config = dict(
    n_head=3,
    activation='swiglu',
    norm='rmsnorm',
    norm_eps=1e-05,
    positions='rope',
    bias='none',
    init='normal',
    init_std_o=0.0,
    beta1=0.95,
    schedule='wsd',
    seq_len=1024,
    doc_mask=True,
    dataset='wikipedia_en',
)
Each number is 500 + 50 x the weight over its row's rms, rounded and kept within 0 to 999. Layers, rows and columns count from 0. Numbers have three digits each. The size before them is the row's rms in percent of the matrix's.

# layer 8 attention key, 192x128, rms 0.236, rows 174-191, columns 0-127
122:499504466542483468449556461468507425505499500606531531433506550537592575494483536528535518471525357476497560531464459619471534494372424452489540461536541514469491543448613423638489471455552466487507412530468597488534501495394461474545419500539556528490524480515455518554471601492465562451517461502549523597493542500553557507567566477535499429503455497508481454484575467524524456561424
115:412625476509553489387465541561478529433444497541484467533578453406470543486478556582447496488525433528472422491523518471457481519492462578499565498491388451437453552447544467533497474657563547464470517486420454554582592473541458491515432484525500450542413551480501510419510458558499575488567545426471596534508485499475452443524471414507493494499506559478608541548473447535501522477525
118:382575442465490478497540495520403477476534480517466541419504545529569501481516419492488547519526463487455419363524481551415498485546523502430461372530451491456533427416485427539512493378525561526512583523555509496514549497517480553528388528502520536544469527579465528502479515537415540551551555439483504543453510485501562548530484532515599538542514548483521509490484666405445434476517
107:583508478500356475527515429477412511447512483481507494566502515473486444432462463442449527552485545408490509545542480481476505522507554634521498481582458536485506423383539449539518469520418539608524398522488472551559493410486430469486499500568455515589422456520544477535497477522506487483502456576566518642499537484535458518430491570538546482528489345513497476465547518556531451460545
113:555569545470445540427500541531547567601548497459487478446455491394470503453437457542437444537505560457554487486542483485582482475506519458478436495545504437518610481488474561530447500511474553524514511421485510547454465536532458580554629497487599511432464541477436454479514567543482528507402513499501474465511513564475532375523524418402484449477504466545440468579517535548574421469652
121:464517546439497590511597484566480539457544558494547513578566482506422500497404564438474520575542509544495399482490593481513578508427520522600501393516493565475535488476541454532528687410434521451517507494424514477428460456481502422494372469552482499427521517504542477470472574552546473517518581479468587450584528412528511470506519518514499497486422508507486497476516517549486499420522
117:522532559403535548406443430489520600492530473467526457427529460468520556530540423426412435581569480535566480464537477391501473410457532560555460541545584478507491477410540517537571491461566531515476544550505437527429480496498474461529430450537542548579557565564422389462466443545486531559556486488520562508448528489468488455410595504528513485459449527588546441503473499496498423559463
119:494557441483491484541560472535504466537390414520366585533552551496456554564479472495498495538500523489500475473514582561465509490438534451497541497582506520563513518445361491465468532477472417505465447450524605484510500589445505468531518632372456450460450619531563489511478529470564441491423543510497510419533515467488364507507421540501481458504472508454559484414561469498539469520488
121:497535552447508475545528505446472450520454451428481527553450447424516502516467468520462469488451449519497474496462523589460531513588544645457491570497491453622493533521446469500515474482464408527456404534466514587372472517499534457555565589546450546503476465423455471505484534575474458525444443551451552571546502551545584493501541478424447542474502537446487422587587592541498591523418
109:524467493471509436510461569504517592522520443506609461604515469491500554504572413542424542490465465527411470478532508495584496561519556501466529454541515473480490587525506541445374509489403495518456570499439524446532505445603515524549504476523479489486521582449524547541483467567492522532452477620481550608522519501571573447466512518556466403554561532530476580458543374539487427424571
119:521457483507554566562435562441506491464515402396502578514578515554515506462488591470478553426399473495545419436487570552414483486532440529512580476502455568523479451544567505535560402484497557520477513581455479502509521486519502428518521488586587573557532427500546539512463512558457590548399539450519467453481518585491514563420575516486489480472443585447471534452456551615460465510473
112:477502560523396487526537447464490546486478476520431485549503452487518528489422481493482510494475440461466475421431477522530536517447521484546406483448432467497464486509465496452555551548538358504586473441427543467470505536541540548446387522515433473509485590596587529542519519550507458460471558462493553427454525471416507492547536620609481411476429543540598471583501458516496549546631
110:513592590508464433464524593531476483512425563480472472533497434466548533496562443525543554574477550495476459458491506591517444453563421562510409451491550475465465498483520619460439491436528570508439481437511503565521511488538479449435458440462574436560460555452545430497501505505464531526622562524522505563593425427481473457441568512465535508509486469454544533459445482390546591393447
108:405522535469620399480494473504444582470525481449469513574446619485435429440445505479493448499449520500556551524546475416569544538463465568480466493640505496512608451450504473527508517561558485542453503572489465520571416504497569573516438438503491493466535480497478455551503545477529548517522454539448451515556513530509483510562503537500417409429440556444456507473458463346558565505537
112:530433500411473446479390513536583529451541512453535407477562482442512538477502368467488504569512484531618600508486466445527542491453549478452459553483537529490518542588531418560541581551495524518489577410452441491517560540535448428460470533549530413490460440509428560484580498518520444501483499494499516541581472496518496575577551593506456453463520600490553607474460515546544540578479
120:476421528541518471554529486534537428484569455530529468582426565509499555459583444423449492471510489496566538492422479556471487558592496475534503521583471507506546528554508484539503511456490551461485522483534601474512523496434477539447615336511567555577467446442534458436509485494437479401489464471527581498498552503489424479551535369449570570507464532520448496504539344478528530562499
123:484512488543486406537474497499533608438563550414503612440530520425522524419473520522614489447557496476433473487493513526530460560570463489554497559463585432509498486554583527504444494513502516555414547532525528444559467519468580552563503421515534498573492519485479501475683437481444475540497480498556467516581489504504522526475487463488559514541451523426597546497472407473425466635516
113:483505547470549514496627449494442471489496450483509442549489501432609529615451468499484509566550589491515576565530557515480542535580485450508586522497522676531471475476522501476501471505501547478461546491595505485498524611509427518461442435570481438499453582596450537513510506497524516451538560435464479428533482573485518563489476481479387427566561452541482522539529459474447380530486
# layer 8 attention query, 192x128, rms 0.228, rows 175-191, columns 0-127
116:465582508512398566532480506450518507458482493468484556455536444424559478480570475487564532526492653528539518517559527449568528494432525543562418520444496431505486535524446487446520464578521468472519524354529416553447462443526494593404490388502536537553421491539521547502406508541439478517490492471529478542501533426458592537485594489438463410455554484459504545446544532497395536491517
101:477474481423537517437496589595576478566465470434459548445482489514603532441461496482458556504539501506567495442449413523476505562445478484445523367449445432526488462495456419451521584411474543514483427609430523500462437542532454518481436548474586502542435522424579524582549530397570531522428473474491516476496448497484447471567473485443466505564518433513547451530441460471489397455478
100:547432599458418462474501491541448499461517551492450513573474513516518511574472603487431496529373460484535533577510452584339449478418641505523533499525446497493509502407501505460508561489489429463484551496482472530533430489456506524447561592579574557535456444518534575461520433516483493525508496502450493518561509458526447536441405640542425539473492573510512555519543550516495507487473
108:620519565510429477537453516438444574570455529514417448562558513546566475468591521480493483519444490568519545502484419529454555522511589540516450579471531522543594492515608484457512577512490568605468581534538484535557379555524505491518437537511547569436460446554440471538564517432463471501452523532447559547503577473442458509510474516446544490345510436455499486483459565549524502516513
103:536534427501465615600570403531499547509488507564490556444465436507504572527397493510471552585458415509525449537580575506507494497465531424529414505436559457466504598480415517578478475565532522534438591397456495474560481558536471511490497557533517503474589603461518449532563481497502579492564544466424461505503427542558509439601503489547537524523537530527500516438487470512513550405563
112:568548531381490523525493461548490451405476461485499501524419536568467613404496478483574472481414496442560477487533499535579515504475523488421453568583492518502499442465538533414538493481440628524522464508476502518524475535500527524587606454498440595561526451473439531636540614506489491462546489481488467442440556475504497570484492510531545518544573457545477494501479545610478507514624
117:509546394490517461514500433566444469520545584564523494586506468460525492561528470503466467528535431453508465482478462491524474568490503633512416480472468523546406562548541562480613479571527440442482585529555517476600455596471563537519396543459510531578404481510479336480505473484550576579436506453478559519482488537495503496519528570533553522451537525596558440554488466518499502529503
130:432492509492533470415502526457475499520477457427501532576523567491407523588478587483452506519544528435556474577571488565521388519463428551506431489486509549484543553472491419513499589451496403595530504480405513521559490572440428493439546512455509523562474454532457472471498648421468507467495524518472524505476512551528509524371486422354523457513551532497458513590549480464553562490480
117:590480467524461456501523455397482519538435508412443477456569517454389550424514525582543523504521507495471553465605473556554425579446607534554426432488535599458478576496527480463454452450478496482465524473514526549510565421572484463509526558484524525573512465423445534464496472518484416462437460553598519479486556510612468454527429516509471450499445468543460574502435435493495534460379
115:503538425557515448493452452506477417519473493530470495478471505395458426528471562604532462471548576530434494510459519542486487477534537440424539442428428537495470503459503537517470562529511452433551375471627558429550560583472522483410517436464461419415550516522453558549455568465478462465542443557532484510438419622526447504460496473454441508425398455480464525510525537489516482403517
118:398527459591540466526432558414473486513474531511558533602587440449557549476489472494449544511446568485414515583512546467616536446454560511450573538424470472504410485396481433503528514454480533512542545474468527527570549424559516564566521526493398533539544531541450395451470581492543514545508518498553499507475526517465537514533512514569522498487532551545459513485458515565595400446618
122:431484506525435540536580499469553553448400503535542509445509462450430507457431468463545521628497566463550545531471466596521508451481418562517476459538447446519580413594558497435454525480471542456487480565499475525502501486670442478528441514512439465515446525499508535491554541431546592494528515401511543378539448427525423502548513477536479436539505535484430505463569538493469534424561
108:540560561452534503549431578494487544457445465535449532427510463546497502567574550510458461524480490536498525523501464432513461559399506481490597500383517480466470546391618555485618502564497627571510482490516550469482501558448470433477505464478435458505434533564493508467466445585486485509497431482404518491505439541534479535553487536569503553505626588429433422485501542441536554494563
117:595489430513498412462512537547515581534503401462484486397513500512529594394401436487561514512497503563581600489603435490444453498527516480429473513564570337480504450453503546526499439507581465543524503516509464427457434522518570445524538503486480523493454473570529541488493559524495501561500502458557528557551571490476516484568419433525552540474481622493470476561510519511484572593489
117:489530369488476554428532440446544445503505473432541537422507491534579496510550621397487587465471488493448553427498426465536466547608510493540480532498558534415561590491463499487431540551482461496516536475552506404485550508522477553477469471565499480501552481551507565454478459558563461447459576621448511460431534577522461515414552457511504502572445514569555520399569571490492562500520
117:541530389464527428522469458429503597548454477448502558356497497535514512433516461504453552515614489562522467440500591569556453451512479531425568483557441473555567414497528477512511484506485471599534452508489419472434496474494425553508474499514545500560521441492423531504476456501403471462529502508550586539511403511463531478614490449499401547481561476479533506484462541483365557474433
119:516356476491484536508516591536477389580642488465488536460546521439479564543471472547596434507521488510524490550517530417384480512601550546539502524555513507483495458513419581477454594614447588492496473491459607487440518567468571466525450465573512525505427536486482553453467520534479540526515513536445541520525463520510460595532462562518531437510527462565505474506470542505413514456585
# layer 8 attention value, 192x128, rms 0.234, rows 128-135, columns 0-127
101:487577570527582510522454466541479505452481579498527449500526512482461548539517461456505557498548548522411567535504531369431494549534562499449385461565466550473521496437518492464586481481572399440487525378605525472545509489409556536423477485466475453453480492508547522542424475502495416567525487531510482529586519505514495470514524569357472562530428514547550445422434436483493539502402
095:476547554451464500492467454550493480495491424560489595637451529454488573498445418537548537384544575466533453597518654505535487416507390608498453468468489461486509506502487465548492469578502497528507505557472392526499492472570573401559535490456526425474466560510496454401405492455453571530455542465512554535452452509513470443547520463501520482464497503562492520517562502515559568536441
103:571359473431506472540513401386412546513431514530446510519473521552458537563561549579526566539433429593521526491585508503455577521457575511492480557548543621506485451561551559538563474509486508467468460511482496461523520513426490441474445500518571433597562522523519520478491520467423560521534597489565478431590429473463486457520481435503536513558518443514428497408493484564488545493442
106:558510562561418502436481560538585483489395481601489604555417612505507448501513461529451541580480503471493517439431462434513543456550570454471622455486515534499520496539520539499453571516455435596524482473448475472494485548394511464555508555534513541506425483506656530468484492517482591468538487507502551494582506554459521490603565511486586533572472516406510436513504481467436495519469
090:527536467567491504520473479479457473465477546437430468438562442564469510546592484554586490437510639512492552457447427521427449459552492462412512497635464610495511549446419526535449504506501531496515459514480482446492618496446549435524529456628541552603412565477511490505440513515531500396505516481471481433524453504510537452545434499479565513501503473586471494539449509481529549614547
106:445479550484553488425465585618465427503574523495546396553451531549439463480469506515437481515458530517435445536496439478522502544479503448482488488507549521410499432440481515535537463553573556424540612543412453584530504496517460479427455581576400503550504581539537594515498474518495542445562513590507599547559421527457463439552512447464563527458489457464473433500535477386537547519510
122:510448524535587475562552511413525548533477534417525535501524565590498510483525505533477529604473507591472439509501434557464527585466561514455518510571482361524437477441535494539504594531467519499440390466421523554516465559601557444592523598407506523457435524479469568414508485480505540564440612433468510451509496446535464503511557526525545574491515538429556521515477447477526492436554
101:542441446546445468479533555489405568542455432541582478392510525481424420515424501525518480388506432429523508519502528468443555436471389488548460516483425472438456408541516576491494513520523486489380453494496471515514523557533513479514497599451555543551491530445494510517549549464510617562505520474463451497519415501439435550444518503562531534631544449390505596453547486496490497523440
# layer 8 attention output (transposed), 192x128, rms 0.136, rows 128-135, columns 0-127
096:629533520641490469463435507443548470550393473439446504511579570487533490456489524595455359449445507515485527490432566498484466482505569511593575441409469570533515482495627522501485518510484562490442514449545543461475556496470490320568554550441501578474536482500538525570494538564461463529503503513532541461511488543517520520464496484480458487502517487508515629491550515527568514507491
095:438472483516517574545538561499470409408507485531551427443517518465450518599525578429607474568500510449454447489447501481540426597396535457513525555524579457477445529480491416529464517468563531491536480528503645469394496510471499437495467482533496564561503476490456559485446582567449539505506482475494598463528454469520473536510477428512512552366410499548469400511512506461421463534546
093:554557485533619516445491511524549458606507551395532540536519479502510477506582461494492427527467423462505534558488535434478466599615490581452505547475474458525495529395480474458492545508530392562485483493486504602511444530509528551486445505535528504528545444526477465559539500545537420583448416566507487502401501503421485527461549525424450449520447535523596529588489558399450509612458
099:400528501540535555529478462559507451505561550447449503459555468505551421485490511530627409447541464464503510651501502564469578481530509484547413571581496550551491480445495548548453571501431438472588460497580507505593457517541470472504536490468494494495498475519483450524524429526541505511418626465480468480444462452574518562366523504511508510396462443409451494512566516535492537488596
092:630432537464517571512427403522535440479567544487518465501564559570509528518503454515440535626435467540530535532447548533529527564481543516532490531478550430489505434522470584491591523623532479453435457467469522542612491536540519509552470434429546520503507425531478509476504529516463503516480433468465486520610518461366581575442474577371406542513482537484537519506503491474475524500451
098:462494520592470583567457455536477521600522459579457548498491485489486545489454467529522525514537509521501495522539640464449501422420633533495468500475497512521480446485451533536467528477467522590343358562551554489482467461506554554462621523489509476561521535424461507568588525526484476474448451467434541506418569511430454528501571486505408488486522482539426436518548505513430501428519
106:415473394428448602518550486533464522586495523508510551455569451475512441436488529458579466468504503460474503613444517431451526529491452499582534500491521537510488488560532568457518443444463461553535563502480435556540525444500435526516442444584490502504543496504428388417478595430466421450565490574455633477397546459575441505430556512549448528524545474561453515473551480498534500476446
095:426572474498527525564516540478534467492528475474493511581558487526556541554510531475537544485472511492501462542564467502458454530421435501535546395510602493529528546469426449511539587441414499526551524389462594525476465562642481540440539404491513509546501493510435476464483404517585492546483495506582382514416488505559504540616412513427541411474461454507482425484477557471470577531496